Weights of a small transformer language model.
Size: 10 layers, width 640, 5 heads of 128, MLP 1920 GELU, vocabulary 16384, 52.2M parameters.
Training: a variant of SOAP for these matrices, 1403M tokens.
Each number is 500 + 50 x the weight over its row's rms, rounded and kept within 0 to 999. Layers, rows and columns count from 0. Numbers have three digits each. The size before them is the row's rms in percent of the matrix's.

# v: layer 7 attention value, 640x640, rms 0.0436, rows 531-612, columns 240-319
# o: layer 7 attention output (transposed), 640x640, rms 0.044, rows 531-611, columns 240-319
v531 118:481444546445581606423493519454535469517518622486523453497481481483539538525538571527375374488468474508496523455518487519430498480456561507564418411533482498494463518452494441444431566486453435492380474497668508458473409487458445404563543534
o531 104:481596513487632570525529555460522571402502492480517477431504472510515517424487476458578478480562467505440526560437584582611527503463499488427528388575544507518561419532381498534508528421547544531476506529497463475427477465527523500454576558
v532 104:495501481520509510460566444476539441524523567483457508539378497520457424497518548379516543622483508442554487504517437519527472441516548500442521561547471427514478518537542473544491517524543516538512479511463522428582515461550564484436551566
o532 097:460503584524494482539450408557534464470519496485450560493487550444600373480568565529440493423509497390457524474542342574574478453534404496588458475476519542494589545449533446427489492464473451517490356524470431472498488430422420487509530536
v533 113:520462456441487507435466502488497468469549593389496584466514493544488482501482460498395470482517529603449457479483457488424488463422511496482517558509454431545497539562534471441605533478480497475508532475531355528435507619403496399507518532
o533 101:551529483477424480549619513518492599461703538450395440530574562585493482559443437446532451450525513453482480538503592496460451566576485570620434509537524489516455562444483587476668505488541493480471551493511490485472444514488559514577501469
v534 103:469528469537601513452487630490458545530544480543551514522576460564480523471455489464479488456540449380472559450443538514488455497417543439436521533492465515521436554532545561570473606495538439463487422577412461500496506560448485485544526484
o534 100:437488549513478657427483495510481405448458428435494541505566467494409492457549524538518554452512446455373593599450468510474540498492577591496620398496452526569557504491553464454604506534507521542455447505511493532465538481497572463419520501
v535 111:541583539500457485492539332504482516387463544473449513519528539498485422507417491548505593464530527526388477500444541481500576529480507519429450429442522511572511431498425577502482541541571505428445465541465569491432436433515500464499576490
o535 099:532516477487515500540440479478431560478434573499478467483465467537527471500580574548551452368462469526592484517532429430496436551437506503462553555479550528520540513504495475499460536502536504463405561489482556467484541548603524491470503533
v536 106:463453525501411497501536465554424454577498519539532478530520512493522524609504488420441497440483402541533486530545453461532505502481429531550499559575479597450567516543458463500436538535459520497570623506504524511455502527426528500475531501
o536 101:431563514488474438455446451463444509435574524471522521533454471567519515537529435401532516530569521487546550446470516485481474620407637518479471408560580514492498470489320571461527459507489455471351409491526469585522494470441543536479507497
v537 101:547460538516504547471534488540477487659469469505500602518518454510549528523538524570496471559504488471502544518564508481491525399491543530472441468491483523603494436490495499462437572536634523462492412484491536520482553444541467478557477563
o537 096:507494446481482506456524500457500525539466502528533502459506527430492401508552525497545540541520440582565451495488507587452534471502645537512485493521476488444519513482421488538537431512549485509577513474549610556468598462461514549458405424
v538 110:491507421495544561433531445448622541460482509540499504515523496544466528499496514447431466547521518557509558485517543537471490459512525396497441578527519505527548508535437538448526517493578499522483464461538496550452416534566446414529420432
o538 104:535449457467414446547500611489520588440436515544494486516469465517487615562395504460485508492519505510390430357450497521398533447460531527498516503513465428453515511529595551438432521503493476454516608487440543524606595538465511505529532484
v539 111:424501486567588437470497529606436434579628479548531466418501476482384599420498462495509570490456552521453507394528551502470475466487570510464490548505460456510526492443474502506526490497464527449603432471485483505492530499483455513489498522
o539 104:473453516523532541441518499504474507397455421525569499461562520447472496470539430580465405566492495442469392490488433426522505454493472472541454473528453513476430363541475477519460522471561577547501578426574486462588510513484556466513503508
v540 099:528517407508520506477498476500507452505572538609476613509462468426559619556460502500476492566377590530511464440514485555410578543518529479552594498515553474535489502442341556471515443404432527451520469565480508454427497490514518488413523514
o540 097:426476476507501516513485506493469546486392372474494533416487517491538499469468539429476572492472520482448482465555420372489446539412506507477498607473497513482418517461522501410578487458505473501516513387528648531549477498486508507554483502
v541 106:520565512605491497515507505565582387476412487568654493538471480458446481522494629466501492498524530451462438603568551603524494495537505560590477464582512508629512465463496477564564424570519468545420522555405538492494510468561516411548419459
o541 103:440541459534474517526471490496547527581562469458524419543475484415550539558533524483516475557522418470535510480412467432546502417505497637508534590506481469484577539495481501437510517455544552446564560530487654488545516536482477520445530466
v542 107:529537521504545414549496534434441392478530470394447407499616455555426442505510465465538541501415585527499457528482544519525529454482466424441552474473486447512569404538584429456414550474452501465506541532553489541541465528525457521555514429
o542 099:387490590509492538531368538513438465451528492472450519526584653485453512562561520578513542481462440489515546482455474562527494427433492517383490547478514412472460543509446482592491550558422529559550512485464565526583444478454486572453450485
v543 105:634549517502365446527505543556428502466403500473514503474566455585497496405556487462444491515495527530402432608429510428496482551550542465508562484421440404481509441502643382451450481517491494380471506522495580466518520453527597514502591459
o543 095:372401467495487478514574397561501493442504437414551539454516540560469548499582554507509551436502513446485541584507517471568470582570514485497567620481494499507514555458480484492504426392596553499482479433451478522466480455590399520521562441
v544 109:438533523532527484533483487457580495539527463475403471514595435478615495531479548486469522473508498608437470446592460548558456498496465477570548535492407531544494581512418504424521484522452563465449500497465528454548543569407512495477500454
o544 102:475493534459498512553522508499518497527439415576579462487543531443466512541478513517591422507511528462537522519474570456496568513480472532478442515573571532499485511465511493541494606487493518479568510459499569490544454462455435465520563481
v545 109:459418566414441442420442574505500501504450436487498518556460408555575419558524487568570448443477482523534618531499482593451509421526512554492547438501551514548665580437586500505403421504451442532552462548481518556472469524552475592492405582
o545 104:531467476470451441478517571478468556503547439527529473450457566528470450591584519405496535442545427458498463506504527506507483463538443485486463523535482553469623581431543501575549401474457561563583566446580453520509536549390454491613563510
v546 106:513545517409510446478501532432429495432458485555530554554521472478517500388464450564455524595446463418497409543460458554520591513485470438599426530553550480501540509576467472470465510508397537566459472537449468523486450465477505554475452421
o546 097:592515456535498536508528410494473460498429523493506479512609594488497520513455512446410455505476453493479561513457453456427595474431536468508612506618523542494450514512487408516533488465413463467524565527520560560463518527545549531495409471
v547 104:464486476527453503478553512547591537531560552493412498480467481481444556515457512491435437484544462421600556517576534583518526480620520536448447401532518544468481579530596432406415517504422497536556446550531507581408492445541532551499521488
o547 100:410487467558554475422595514512567578516501443520423560493537484518579488493512533460528434471405486514550491405541466523503492448469467494537534567485507504496577494468576457484530470488402467524560478451454502531551461525501480443507467533
v548 102:465469556495444443621572503401501496476473516492462535444463486529589489483497491419491501439543472524590507508512517549450491558528589501534576527480408448548601551513558439515496583507494493421487564489493589573578385566573515560449439489
o548 095:544510495560492337483483578446552524516550495506484501580532549528507528560441528612441574508494512569484553537594436547494547561496482567492567504541527475499576408504408518489550447447456590480553453401602539430399447435536552543540546452
v549 116:453542577525517521480400590499518571485513574471487541549489504585497482497582493512507482519406448512494513415514480573517569588523451469477533505493470530484458426488501496528510513378519470517485513469533367413419508459570500462457506489
o549 103:513464541538547467502500392487502499491474481513523443441423466472531453527564563583507515538430442437578471551538581474464431540538440463449504469415472530470550458489406458436490561501463497495500528541555438548514581482461456463458486534
v550 114:463537418518459483423495449501578501499549499519565593434556495506400475467613515457494525450415521536479411401474555478532505516406534514521555525392504397496481498507459375514457422465488524459563539492449531434525500462523429530478451453
o550 104:617477524486521556450433502565586484539418521522489534419411551519477524478485458509491522455568538505562492503570506517528517518483434480394503455462554487434477507502498476542516516477634531555533528493448525471452447568514555515543493462
v551 109:457531498440536476497358465375437472503581440442547487479483562551542506469563467447539527525470369446540509459488426519487497577483560458491548437462547519456456484452554419486533475548501523431499630470560554499463509563570540509547385496
o551 103:492449537486468474457492393500508480457472512494411495610522563418510476570478461518423508490504407431448514540538498496565508418548462486564467551536507436517499431508437471441546419503514540431568368496404530466459494517456433435524581488
v552 107:417345459502456555522457547513490460559506531541455642465448508505544546466550550508517487499555594502547489389496521499447398518449544561458504478476474587491432492352501472607440494493495520519545521439440436542489542575520464532553506572
o552 097:482474430595523478480508527509477448510408532433470555544557442551550413509571592493598492511444463444486458488446512494474507488609501554504465510497500510409543486516353528425385505392523458583574459532441463455559486513452590521532494474
v553 115:569545422535447501548516538526508507518555504522502470484478394498512491548459578555454482503563532527548449556452511585585482614536508506443484462529464562636476453526553533421486531568534539517572468493435516498504512477554498519436508472
o553 102:497534520493504568575501552524481618545538498601520477546442498563477574515486484508532448474571465598532522576492485473497542584482510559412501500472519491510481488552504463505550498483480543480385575477430489488552514535560416520410506499
v554 106:409476458568497460444437492480488450500454446448456493466455489455459466492548438517454532484450529520390410521583559443556467445413506397472497596475474496539459492599516465434533546479486555522484521500484474488517500501469531481423479415
o554 094:527446492564516462462467463494531399497444479479472512461534428398421507581483438432512502467455531450499543482541491568572498483500524499478506479493438534502528477521587504508517492562594416537612422571547569578469519493433463437503455444
v555 099:545463535473468480640560454496542520520362559521469503469476440368464476507565495460522455365510531512588487548461463475565630506468490537506433554630444551431525530515431541410515504488447627452385361477443543567446486414488527435472552535
o555 099:551548481449521483530423491532458476501589474495431566490332469456472599449544431469526300446536456536496435511447488483488603456432497494483423633543498479616542476521470453490552465478465584442431487492444429527465522467422527510418574494
v556 101:540471465481513484502492486483493618462529546465470428521509431515477490469398411553561442548475512416469471428508496503613449559495486454522422494460473493556475538480507575441512457492505450490500397508519477447519557616504432500518414440
o556 098:594555459527481476559563585494435575645586512500542461457535450554570449539465481558552454540513534517471497467413536505424508461468487515471502488437498490573534528559486466481500469465411461405474461546483407443644528438513579481434479578
v557 109:503508493519409452573517388537465482517550530497482434548513540447450643536458523478554476494378486522575560506559527533535372499446425504468482603515496533554441459517509430417585449501401484546555506477538480500503482472537524504638487549
o557 101:504488447537486518419471456563523490567487548593433438544539517467524496551412470604455539507503530489564564447623558546486491467542535499560407540477509464439506566512421528458365578517556444489526494513548546509500540531482416526500534493
v558 105:525520450585588531547502514496531534487534499530525542443530517560504557574450489461527508578480561580498456424410590448413418492507470482458444496519556456514488594475423504491474482452411484508484564532513578508483530439478525512587506431
o558 100:586415507501560538534614470508486539499489500504498535529538428467512452518466524501427575484463565515539476445535463595583468518482447466471454525489463427508434484456482485454446464501505455497472459547553494560550502504532393479506451464
v559 107:459477424530409477583436496461483512521493459506460439548552513504495444494484518500508563532553486447511459568481430573498482490531566562631497502515465498568507499437474446541436514540478579458413480515417447582579470431453594475401528517
o559 099:502605531490465478543527488472536452504588551585451453463498629554489497447461486553531481494491435526480580454552445442449479495468494525580404525422554450490505442526469487392529578519495478462505421442529438483522637539515566482508530539
v560 112:469585496466466531562496474546487517428486440452525370508507454554598479540542495530513507461475416679497582563507468370486405494577483479515502512493518503545552567462567518499528530532502434512550631475513509604501535538566562488441488526
o560 100:432489465526483459454617591575470516515498446497445525465448539544510596526509476482445502481558436479513483541526523467521543491471393498569487501445495472523514451457526531562416526484415560519531435447555622536541502513495568511499479490
v561 101:542452469504471511496494457503501506556660478626491477506463601486448484539557492481588412516507477489573524456467376546485531436420540537522423424589540526478512461492513557501507544459464393509503420500440461418475525482495436469515449514
o561 098:543579516485427461409434425501484446543435482544533456498477456514500543482570395472397474521578519538559455505481539574429580498548452496593446451487437520494486516479549458618443550525482479485539453513511525447501544528438504485522445535
v562 105:419529518583538487580491469549511517499601464487518500447469426478469479420527531504484379502460523520513543618564405437530425511545574572593481526516399490547465413448544595489463526565504586495543459520503443527445569502409440488518508502
o562 100:516506509555498495519508639526472495485506404430486518519503481497471591484501542515511444429545432486459549597426473544430566495463555490493532526500434491474550475498449543557427501537503450495493583479523493512485522519506539469577491492
v563 108:449432470535570556625486565396542570470466557503563517393438460565522525495531492511502474516558550502567477418438524511523493526492433598442496454445538441567431565504497487455468466592537463420511522579521550555442495526382508506545607431
o563 100:483500440541573523550419432504493507510498486522500555455572395620493503449385558495558469528539564525450518499461500525426582513447515554546471576509577516500558448504426522564527440563501457453483524483506417467509473533440453444537491470
v564 107:404535477470604465516511548549518559498423438473461527484482480495488450538535497464444454407485449497482448529546470555553483496479435574532547408518530467520431443444515498467491428517563534517452559523608564471436549554449532536498521472
o564 099:529454568491480491588436559536496452514500443527534460500581472456410539565530553443478518525540567512553479534605566449504457493521494490424590462517524510474444422473482444501559464448523531494380514508362491469471487416467493476432591468
v565 106:516475553523472491483522422531467535585441529520487441498387457439465497534489458395472505452537529552480452447452515531454505515528457479481509566503507481474511549487504439464628571474523476357469516553522401417472478583518508461420494433
o565 096:459480383485487619480511469541512498439528469551635506532374475460425524490551507435496514441453525476571443556497529481520530377482575504534478479532513491494478446475464534458457530513519510429572521450477538451510483490418465509463427532
v566 105:495532555483413384427509501441544554590556458510531460538470514533499455450453548590537516470504477490527552413460439427475500474557473462489543438506523397517470465524500556537498509512549451402515536579498533565530555577624564474494514517
o566 095:588444468545515513488571563496498554484380542538581448480492488499536577543544535568596519564429449463496617531531525531429538486523496488382469461518530521488498524445452611697473527490470549497446543478454459483580467521518522430501438523
v567 113:457503552515552484544506550511527475508511567414516352531529485325457458471468488573499474504504560446475572490532516538476563416547463530506620530542509449513465427479545503525461484497540542675543537492471390427543492441509488492546521491
o567 103:551536568548556601465465476496538450576402497525621428425498448468486532580532497474463482461520513513422495471494514544461426597434574470617467497510510506402528521522524503494552504500534559486589556462466470521426428484536435436558521477
v568 112:477623474488503511425503488423502451565545506503457573466557507523567517493453564473430613507587492405509444546617468459485544454472512566508504494484511450519475513525482515530463517532459432528435489394474522524498476459504610479392488472
o568 104:505470541509519437457551434449444414522555534514424514450576533402577489428576531475497509423525397450524506567502445459511464379410457513583520550550495493535548496458449491389477543510576581443529469493490469495527479490512562619452591501
v569 110:559478546479383497542478533514522459410446522556408471569507436453473483477548477505514483505404526524483512475439498542456395491511519480374522493481468442535386521521561496492484502505489409472459440456416513481492496530548459457495590555
o569 100:536473473575435533492501531517515589476522459526563568458574530541541495513477481497551561545408516506535506437439554462494476520499435552564466484458479570599551525490435499572603561458490463482466493493527442439501453499529529488519504526
v570 110:473475499618475478535627516517482501438509550427531570543433550383492559506530529539514486568588533534545485506460382508505517449563535448462584510547484409453504561540567412482479510496490505590516407384466475462536453421521501468512421597
o570 103:491537406459439416562495404469562534449483506490450536483509471510489466469474467493543515486538547513476487610503582513447575525435503453505505519523476459406577572567520462572503486536579466453460598506521418472539448582499519517445520498
v571 115:491480550498521317552571494584522625545559494560554477549476547478426545352473448458555368591444537463594615486451420452516438526540522446503436537610516553369452455493572517571434532489499475420481477581567469425546551550460479473394467490
o571 103:401447490431492432524550476436499504482498459520463437537473505440455535368446446507603544475481549510411551486529566552546487487603522530595483542438445521494528431453418573526459583535521495453540594590468463463461630496472494535501457586
v572 106:438490557571546464529578489523426515608609523549443378534478517411403589495542483440532510599490498519588456423435529540451485499511504484446526536571399468457565435554518500519451556537467530558512437517530517476561461574528484521516440518
o572 099:436379435566548557542441568511481515517538446463574511572508485596496460461453486503478487555481475486443472386492524458450478446466511547536502501494513423504515427558546463358432578444551462540504568540444470531525486441527550461453459545
v573 110:520571534507474499529548565571553459451412465341391466488545446477591421452547497550408595553523503451412524536492559555593545472531534499456558454491487535551468475493468473500505447587514481422562440400415493563455545431496403544488513448
o573 100:534434480540501536556409568444526487474487371559528484418521453548374501530518572587511532527448476560532518521495523548555385628517603456536471489401503518466541507552470403398472473506483480516446422418530531515537405416585481510447657576
v574 109:557459537485493519597506465579533452534557497560566497495433438417506474592465575574395412518548509499553520553550493464447472490440536535531460512566513583524436453389563559505443418521515492550500527509462452540627623436594512395492510528
o574 102:433608502472524577419435537524530513518458567531502574495538538481406472475557503469513540515546443451523553574511502515534482596540511534515527496562517516532562532515554561481485560422477518601483632520476488512434519557570491560442421515
v575 108:577449491501553543441548477522451475461457473493517490427483565439535620477569411524573478530488598596559538582502552449515520390518536440519513558599481493436561463488537540607524506505468464485414514445532497490544466588549498488517495578
o575 101:551389493354508515515459525546485570466430482388450508439488487556522484518586474464430485516529472498477395466512412497539479528547475351582567518494513486522566500565443492597598402494569592557493502588531484533546495525536608432523505486
v576 111:515491380542494551518480566501476563529526549515489501423549498575557478406463482539441570581513417518504522575525444505463508567470617566460592497505532455458583498427495486504497481501430519498534536511488614543526538443474525524508404499
o576 099:481453491419509465538505486468516501587452512455535565578428503453551526496521395450543531482509456458543559450451505512497475555506431518496527451493448509469407426564406554413490434529449426563569539383552616451541550511426416515544523459
v577 103:537458555469511591463556417457500524489591484450495468404514512558506553432471479469536438509525599478440569475466539485524502471488486466514522403463506468511421521458474593481613512545654477447464512433578548507531490562503497491530446531
o577 098:522424503555498555500466447486489470539401498497443458479435504545474498486472430500538391571515516576444507428484454479445574452521453475408491514447483570407476488511505531590466575490496505485488506476606505519495487536565428516408464569
v578 121:534491601543523432538498486497480475385504468470551453539510413499513523519476477420495463497485526531434548572514546495578584475502517515466524466505462573483485490523487484483522454427436394536481573498479588458507418441528458548507562521
o578 104:417574480570581555526510426583464526376552527507513565451476484486520503530577504496424629410508542557357478396513561502532582568566405525484548488511527540560452426457542410498489432502509488538541476536559455519468476526454422610532512495
v579 098:476500484547496435412466606552549490524482489532443529485528485542438557422423419515402473538552457502479520481539472490375495446439556390531552506436495514563569505523423428484525464635494473511492511418447537542541435544491497431520439525
o579 097:489553571502447537456557549418441450470486496553485546511553574513507441464537545418439431540527422587450440581510469448564517552449540556466423551564405481426533449586540494585495486538506433434527529536514451500488437519511478534400558476
v580 105:529513461423440468600458536563504541506507549486555544511492559537532599551537540483475587444587535466496477570495483493525400425439571520487449629584454538508482537436493545401442462481483484545443459520503489617455493569474473445490538595
o580 098:574546604506513486554591503461464482486470534504487540457447552549542491464555456444628478455494546494601558514504498500522514446392462485532460501509532413474504489597454513547426586462445515495396544536462565538539510517536504418532513455
v581 107:591491474519476542509436594467498479530472382601469500424532497458488516490514370617528506523411569487442541505543507432560509497514615511535486505497479510536449577583551455594492486566570491522501398501408556505535485493562482511516415470
o581 100:410490516510409502536436536489426491544391502488461414443440511483489507537506446549448568559436483488518572541453402564534552461520473500486464512473501512503460468536486533561578489522553469484546547512515467416488555451484491508549548438
v582 098:445455492500443456497390596444438405521485495502536515585551440467514490512471509487581442455450488490465541590487460599609474487425413584370534531427443439432441480423578630481577496516550516491540501476497515480450604505537442501472464428
o582 100:513510468465549427551439527590565481451561507598518413508525508551395506513481557474560545438536446477453542495542515444416413398438531473598498503475467555675554456443468482473535503483494554486484479500525568543507559491526457489509468501
v583 105:531436475525556555518393521424524438509506439485402483549482535466476463466564487537523451570463454457504433559509461518527436503592476479519506504414531436553543485449562430451412479416497553457479573566530568478517504490568602509617527478
o583 099:507511512524564530406498545506551471521414453488450511409410454565533439541548481433479577547474447532542438580483579477464507504494483530513497497538450443479497573482572557504511491507508527493485552511451518540471461470497536481488612507
v584 109:411527551560555368547503568557546546499577448444379506555475516592533531538560415473461492489521464521568540551496434538508499445477505520515543573632480366523489563608454387491372554494406433523513507464433481454577446480526485627494439531
o584 098:480479576514431531608462552494537544488424474530563549488491517529534529512553442459386418552527565462521495458545485497481461543560617523498503535528405490495434469512406505564514487376485487482558598501499500594471452477480530548565409542
v585 113:530589480489474437494474483402494461478454448563529546508517480508480528506543430569456430473623596516437441470418555530473590407535490541440537473471467546566551471561499483421449487546489545549475425437429531492440466508430505573554528518
o585 099:593462520546579507579564438461512461457465536503443515525488412445422454482531603544462485433441504607571444546369470554605523486538476504512575438532459478590533480472534462521490567485447491559466531450625472569525542444479377549557448520
v586 105:451610484553594516536441549427482507388413464488609477516461566474457496473461469568574545520449550502430438505462510478585536553442490506457491541515483550507471565514452493436515539547506497496456542508481484464454501455487591467495422472
o586 098:424523437527473573487482514457474486497552572589484450491585409503464496516562556536471487500515546527429493521453483490543521588476444434398493511446533493531388601529462473465537536560465524589404451513462516456437551499491593504535606521
v587 106:467468528517517550497511448514444476596527470554513521514518460479486472561453538521510512488468438453530493554531602462534468550509562484466565506467495471456484419619632492488459564547453489494497453524558540513401510434503510546514464475
o587 099:527588454542504443594579513504578414455521526465494409549482510415523468516526507503540495475542398473574500556480518552500566414502405526525395488497496524466454477547517588473520527536444638502552394480434465504415577536478385508519559520
v588 111:515508558558495491429404478551470478441540441543584570414459486357468377468485471601509474556587521457460436438382501502520478499493505514429427456525523464478430424544546479471494484493533473513515521475421599479545441585536523547414479402
o588 102:559446483563436525517527465598453490396514591523462562540491476438560539495501507530523529565481588509506450547490520511541434548485472501532476510470571456530486416500579493483503511450502512460491433527440493511528404538486429539519511549
v589 113:411537543522531491519534474524638559531443530531487499490565498509453530577473455495517506413503455469520518515567529482460565386373486446551411580566462491514497416510468558568509510478553510490370540440527398495560425501470492587438566483
o589 102:519509487517550538378513562429430510524577479548427431501452485440591441442510500493419450529503468540445507469487419517472457535624553517461535445430473574495491522475564473538487573459494543478444479552496519478475546429486528590535550497
v590 108:502446515507624534572533454498450445424512515555512511560517451465468560504429516476468501530527439484537402540476515462550446468501536485558520530500500545447475500567417477479472480557541484529531487519470469483456454501509529553650508558
o590 101:398468497577445531547513440493505472493494469485529443536556532587477459531610432455457436471440632486513476538446563403555505499487444485545522457494522530491416560498447462426420577497643446416475460598540620533550523578591506543593530403
v591 105:488374455517552508440533515511493516543544533541444458603481503530475467543623495523501548582525570473556497491518445489519474528554446518503468524508427513445452502486429470485566502552552461553538544447541429477533465548477516405453480617
o591 103:496500541421533542607482440495497521565538584440537446512442522533556518500479539535577520549466509517489533517501444539487500567508535499590463548510501597610451563529460545524475471445514503421487469579453483528418597513527587545417537444
v592 111:544484446533442522533507540471429430473635484580529510603453591517552451465455552474551458535558483546525565432458529501541471444544474457492477570538577501489450397436432450447466592517586499460484479505523584512467456482432515492517533541
o592 103:426536532514484510507515445513505479420592419441530475535482579587555498463510480465524605426465456524441472482457526441537508482524484426512430501431476433418548490423394572438471487450477448559477482477593436423498535509496485527423425513
v593 113:483518567491409478413550537491538616432521525542449570528506469500533500428567484542600610555531579505521453472401511437490524543469492487483546494491513513401531506443490388551538490508501553479552537545477528455529406515507510469460486480
o593 104:508611520533544444580538455455485473539484476501595499537599445527448532575539562482518506461513514503487404515547464519436483516566465469487430550554612489484457553562487589542494483470509452506452428609561462469421452523419439508469587545
v594 114:489509553507496505467546489475452398491492439612387516462474476441449462526585557451492463398508456413519514511453560582552443547536465546538441455451538459500467468535560537501544494474524513539390485450460478436487496509507484587403478488
o594 105:596540636553510468529498515453492469511485497502442478482512390353599523465541550564489512450388453537607430547422522533493489444536480512502445390523470547516453480483476444492474523493444552448510484500445547485481545529419519632447494570
v595 112:552435447461451550499509557466535528493526504513464485413428464523580499516461519484438595452470454644469479367372551400508489422492532577461517491429441557588573442514566520424546500528509527507499528573484504520502469468423573546624494574
o595 103:436484512499482550500509605456502498542583499544481530579464439493524454517443522503417472505490513518493464487466503412470499556573406569430467448585502438414563490523423507413467467528480486463534488543529493533432550560423464416485553523
v596 108:528520501458470586434495474514539457544502509517445538549510475441481474506439481489470498432474539539486555341548521327524542519618430329436483429552530480383514474580541499584589603495509431562478525486522470404476495558405493449474588456
o596 099:434522448554596485499517463441416523471519506473472490512499496509451489542496565325496423450476554538405496580491458459461570443598463549500488434521528409559515504496431472461471481552479495509484495466559404436483570548490481571541454555
v597 104:452550482626490523532519460475416470410609601480487595476438515459461439504530436493560490507450559501482503599446513445500512539566496511529529466521462480588508465575535500556449504471579481493525458501500529521424483484490505530505590610
o597 099:431486496500512570597574506554478550268498456502472426461480456492567480490602475506499563508517457505566401437443458443444455554610509486490365453473523453585439504479470509551590388415509497539499496463513509453468490510558466463466367468
v598 096:502400443575547512501512526571479441517517465452529422584479449486512478544505654519460447485556648498463535544559576577566517467487462526494481488571456522553552458617513486488504527405446392435523541367480532543486517486524488527408534494
o598 094:509411527458467474397443495476482429431496498543528666612444448532532515445546447498552467446423437511588507432474450521428518422522510598485478451504473524462478476481547527536530503447407521559436468623596503466509486486553560550415437520
v599 098:479405436435510377459501474580458450505487479468493510508531468461470475534580454481495474535494538469491401494566516497544520484509512456458500526415544533472514487550511387455483515487520569505501496495456517480467520553498424524491487525
o599 094:515466482458478475632513508575519494570518547543556556492479473452483527537605436452452498555518460482573535473566576497506406500408469508495502527449563510371597600380597482522399455432581471496474536583432514546525479472534394496470526499
v600 097:578519534504449530514437531424427581511462539473497469457553562517524503557486480427597468431424501510536518342482443453453532532427505423533537499437535428516493572591544585458424579561552453452529546482528504466453488479477533552477525486
o600 094:528533466470553471519475386496481431532498626479310416384564464519565493453522501511467425492518563427478522566530542376497448432444446455472420475516508532535442526442533452513565468529489510490543524409520577516472554379595561428494409434
v601 100:468527519493534606512465530543468460554532471389490556523552560639616594516480531446495490477490429504418478559524441474563433548482543563488496506488476472542483558515500572514477402511485576494450524488420538537456401432449493525406449552
o601 096:477548598514418492586483416562514526572512501554458472596456583529459428471518487493460469511501374537421495403484499476394527549501484559506519441505449584530464528476506424566549411498472555441512496554553582518508488444501466492510561531
v602 112:447619533510498494407460512474517535532553459485548581524495438548467511507497482497459571508456486420631421548519468469519504436514459469527472466462464513507565456532480418559452464459577600506470431459525467428448479485567534527494478442
o602 096:469515531485539467528566433475536498495549493526424527598469526470553417471509511480459475560549413458515506524525525517503455480526403444519474605545452482501530471525429473461554441485543505459503496495483574431468493541447527541382514557
v603 105:597485480520527482508524519457510412463463513407463459526453536453595440419440397593475508532486442461525536560498518555513505493503455476597458479496494530509449468445567500503504568517495509531466489488528540561545652457561386547545499516
o603 099:535499596513394534543529500472530487494446405437500513488493550502468488415506458521560496487548428492474454573505473491504607466481521452556523506563439467552556535457562591503602464391511486484464529524498540415504544464508457504532446542
v604 108:586507466462470498496501458504530552482555533576508493549587540482468487508543408523470536534596456453433534415525448516560514480492620466543475578559583515504461466524506523425532594496475398448603415447511432483590512517497513447412551539
o604 108:529509505560528507499560424490533503569425494506634523496525486534489643478534512543533477605482494483620474432456437441469482519593452521536546434461537459566517536509550508482620534487423505555508524474444490447524414531561543454476433470
v605 115:400493583486516490453434554500613456494463507468530531560487482491556443526560510458471445487417540513445653499565529554530486496505520576528518441520538495418509496415515537447487479495504483535514419467492461490461469447483491551397593448
o605 104:582438440488483468445523419552472473580547564481503511485504407547475470463495464471527443524525539560470509550471480582424364481536540521493477451504485563513443470489481409516502455410543438471535496470492461506465572502413492534534582417
v606 108:534520475539507491616581516575461394517476551493488498556471509565465439530522479514513559429502499489489573410463488560559523449450505532461536465421494569534555518495526492528555454442524474465494582477464486589464523519545460531512484509
o606 098:490472476485489467423507483474518506538548507554492405445524495540521439552512605533433485607549484536480391406489479508542491518587491510530607563481480537480540519547549487541415436576526464499430576486506434512467526422588491498594524573
v607 110:598549442455477454470450445456523545525503510410417454444655469498524503494554523554511430587510460531430532460480564452551507411469486556518522459387576452454584487549502539481520439459537495584492584490485521547559482454472525562541507478
o607 103:588519461439465455497573490535505504529480586566518406438426566568569419509450472523470480582499487540506524435455546563464540507404558573484535505462527501545519501403491509474471473534510498480428492517507555497460536498528459575584480455
v608 107:431429474516512522564523478494518542498430488533505483500446604533447478456538582430502544516586538524468404571528455631519459547537534556606471460495509411520529535470505458545503423479498452570547527528461537424529524389530531489496503586
o608 097:563562473473483525566513538479459380408564545458485482426465471424387417495492430586453501480460470568437505604609541431525548442521478476579528531471463526553537487512542491494569449505557570461556443490435421461497435476472554536509463448
v609 110:530586572489461457411570459511417485556417449447426428433532478490458521506507450524486598515382502460564538466450521486494481396517509509484436499525502414460449539510479574584599517434539523511555480404504523459433451528468468450524571538
o609 104:559500441496530485439424471381461552586471543541397436487505503570540499550616547552517479528476558428522534504482489554433513490555475539505460518492531476464493553484512547570427395508490444566535468495539551421482526461484483442559472510
v610 108:516504539429492521448500483458494449525445469529585500554478479612561455582537559510466500502493604522480570444534494502512479461412488486526570569555494600510544350518464568485517483520471473471481503535572431442470488458443487505360473484
o610 100:437431489656553562545485462489486476484494546428529499473473493575613491460518510513601528488526466504476490554493600534510505474426543552533512415409487517520517537541480585476602449466560475433557493549462477474537468576477494544547466473
v611 104:417427505471535570483422550502543572553520504524461611528514498474538569545438513537483484528521549464552390498547480480518612491576505475502535486519464548461418517489539451674452450467530447539610437495545585488523510528480542583565514610
o611 096:484459542466549484578466565473518420491544399502529444549539494489529478494561523510547495496621493388421537512439577509547568502461475526533501483563475605461467526435527524449453450460472473579478518414493463482501511504465446469598439536
v612 111:558540555516469464454460523511590480489582503453429550494543501494518555421490621537471542562506445590477482504547497479529458517465440449374378537496494503545516512480514512509480596506477515513475459506490523552488533459489536582562545469